Part of a small language model's weights.
Architecture: LayerNorm before each block, biases, embeddings untied during training, some layers without attention, local attention windows, gated attention, exclusive self-attention, hashed n-gram embeddings, learned residual scales, skips across layers, capped logits.
Training: a variant of Adam for these matrices, 349M tokens, 9937 steps.
Each number is 50 + 12 x the weight over its row's rms, rounded and kept within 0 to 99. Layers, rows and columns count from 0. The size before them is the row's rms in percent of the matrix's.

# layer 9 MLP up, 2048x256, rms 0.0765, rows 1786-1791, columns 128-255
096:80 48 40 33 32 42 50 52 51 56 44 37 55 62 36 53 52 34 48 51 66 43 34 38 41 48 66 62 60 56 54 32 62 45 61 73 38 30 47 54 44 36 57 52 56 47 49 34 43 40 52 47 45 39 53 49 47 51 40 58 46 63 55 55 56 64 41 49 48 41 67 52 62 41 52 45 54 41 42 41 57 16 51 58 34 50 66 45 26 61 75 53 41 71 28 42 39 50 49 44 45 47 75 45 38 63 49 33 53 61 20 65 44 62 53 44 52 70 33 59 20 52 45 41 71 62 45 63
108:41 43 41 51 44 69 41 35 46 47 37 37 57 80 34 71 53 15 49 57 48 41 52 60 49 55 40 43 41 56 30 62 31 41 48 28 45 43 47 47 53 55 65 41 41 63 37 31 34 41 51 49 50 65 67 33 35 40 42 37 68 75 33 59 60 43 48 25 59 39 50 36 66 67 33 75 41 45 53 42 43 51 36 50 55 69 76 56 43 40 48 40 43 49 40 42 27 43 55 45 52 33 61 68 40 47 41 38 62 44 44 67 88 40 48 29 49 39 48 45 65 62 52 50 56 29 76 63
100:71 69 51 53 63 50 35 26 31 58 40 49 66 45 31 32 42 24 64 61 58 48 51 43 44 55 63 66 46 50 26 58 51 53 54 34 53 66 41 59 50 37 60 56 30 65 57 45 43 46 44 45 53 67 63 67 74 53 55 54 76 45 50 34 60 42 62 69 35 46 76 59 58 33 60 64 38 46 55 22 49 55 51 66 49 54 55 51 38 35 43 62 35 74 43 47 60 43 47 44 54 40 50 40 33 50 50 34 54 54 52 61 63 15 66 58 32 76 57 60 49 63 33 79 46 44 40 68
100:36 52 48 40 54 60 54 41 50 50 57 42 65 63 41 38 50 49 45 53 55 31 34 45 29 39 33 64 48 61 40 43 57 47 72 34 69 62 35 39 67 34 55 63 28 58 52 43 36 78 57 50 66 66 55 39 50 24 62 46 54 54 50 55 49 43 43 50 46 56 41 49 56 63 39 36 49 61 53 45 62 29 51 48 46 80 37 25 59 69 54 34 35 73 66 31 43 65 44 43 39 55 51 64 31 77 48 32 56 62 52 73 29 42 53 44 39 66 47 45 54 50 24 66 43 70 44 54
093:54 53 56 20 35 46 37 31 52 30 40 44 37 45 61 68 53 51 19 58 70 43 63 59 29 44 44 51 54 56 35 51 54 44 27 26 63 38 57 31 32 66 60 42 49 45 60 26 74 45 39 39 57 50 56 32 45 71 61 44 51 53 61 61 49 51 55 45 38 55 44 47 38 54 35 62 46 35 56 59 26 43 52 65 58 53 29 59 61 57 65 55 56 80 58 34 49 42 42 55 53 67 62 72 77 43 42 80 46 60 41 56 55 52 48 27 41 52 48 70 56 74 39 39 44 43 42 77
101:53 57 45 59 37 36 53 50 50 28 73 42 23 61 50 38 55 58 62 80 54 60 59 60 49 47 43 24 65 49 47 29 43 75 57 73 52 43 25 43 45 67 63 49 52 71 51 43 42 61 34 31 42 59 42 42 69 70 65 54 63 53 21 50 70 61 49 69 39 34 47 58 60 59 46 50 53 53 33 62 59 54 34 63 60 59 46 48 57 52 64 47 57 58 44 43 46 51 56 33 31 29 45 46 29 31 36 38 40 70 36 50 44 45 39 54 64 38 56 33 58 63 58 52 61 34 46 54
# layer 9 MLP down (transposed), 2048x256, rms 0.0712, rows 1786-1790, columns 128-255
102:65 54 56 59 62 60 46 50 25 44 46 36 62 13 32 59 57 50 28 58 49 44 56 33 49 68 61 48 67 31 44 50 63 50 46 50 41 70 39 76 40 47 29 73 47 52 22 51 34 55 63 64 66 38 58 71 39 43 49 50 62 30 46 39 31 53 46 56 48 38 66 50 60 58 40 42 47 42 59 44 33 79 58 57 76 67 63 41 43 45 60 57 46 47 62 53 55 66 46 44 41 72 44 54 36 55 43 44 30 25 24 44 72 56 43 54 43 56 23 63 61 41 38 55 68 47 52 57
108:63 46 55 50 66 49 41 65 61 51 52 44 56 47 57 45 53 51 51 49 50 46 60 59 47 33 61 37 44 57 59 64 42 20 60 21 69 47 56 41 66 47 19 52 45 51 57 43 48 53 50 46 43 54 38 44 48 29 37 50 44 43 44 81 57 60 46 52 48 44 43 52 66 52 49 59 29 33 46 41 58 55 30 51 41 50 28 26 49 35 60 51 57 33 51 51 50 53 55 74 30 47 69 61 40 59 42 50 34 63 40 56 54 22 48 51 69 55 37 49 47 57 50 36 64 71 36 64
095:65 30 30 42 59 72 47 63 44 48 48 83 54 54 51 55 55 67 37 59 55 57 54 42 43 50 48 68 52 58 35 46 47 48 29 37 55 58 55 51 58 32 43 54 32 70 65 27 51 51 48 71 58 44 48 54 58 54 50 36 63 37 82 26 63 38 57 49 49 49 30 50 44 42 62 70 51 25 68 43 68 53 49 74 57 43 44 56 54 65 39 67 61 51 63 63 35 56 31 42 33 26 58 61 56 52 41 57 58 32 52 57 75 55 44 57 46 40 34 32 61 34 39 55 42 46 63 47
101:66 48 64 42 47 57 54 41 54 43 40 24 77 46 57 75 49 65 65 50 34 43 53 71 44 51 49 65 33 57 65 65 44 37 47 47 64 44 65 58 63 52 57 30 60 64 53 57 20 36 52 36 50 59 42 64 55 51 45 39 50 64 50 43 51 62 55 70 49 48 64 51 38 55 33 65 58 53 42 48 56 58 62 35 73 65 39 54 48 46 46 42 57 48 51 33 36 63 35 78 51 56 27 33 50 44 45 58 62 60 56 58 45 25 53 34 42 35 35 54 43 39 68 46 26 54 65 44
095:42 52 30 71 47 16 51 46 55 71 56 62 40 65 63 48 81 49 53 35 61 42 48 46 35 45 73 34 45 38 47 45 59 52 59 61 54 41 67 46 50 38 54 47 70 49 54 50 51 45 43 68 70 56 46 45 72 62 48 44 64 38 50 40 51 63 48 35 61 32 49 38 35 52 47 40 64 35 41 39 21 76 34 43 41 39 43 51 48 61 51 44 44 50 66 41 47 69 66 56 43 62 38 62 41 66 49 47 49 38 54 37 67 39 28 12 57 74 59 45 42 44 31 42 50 44 50 69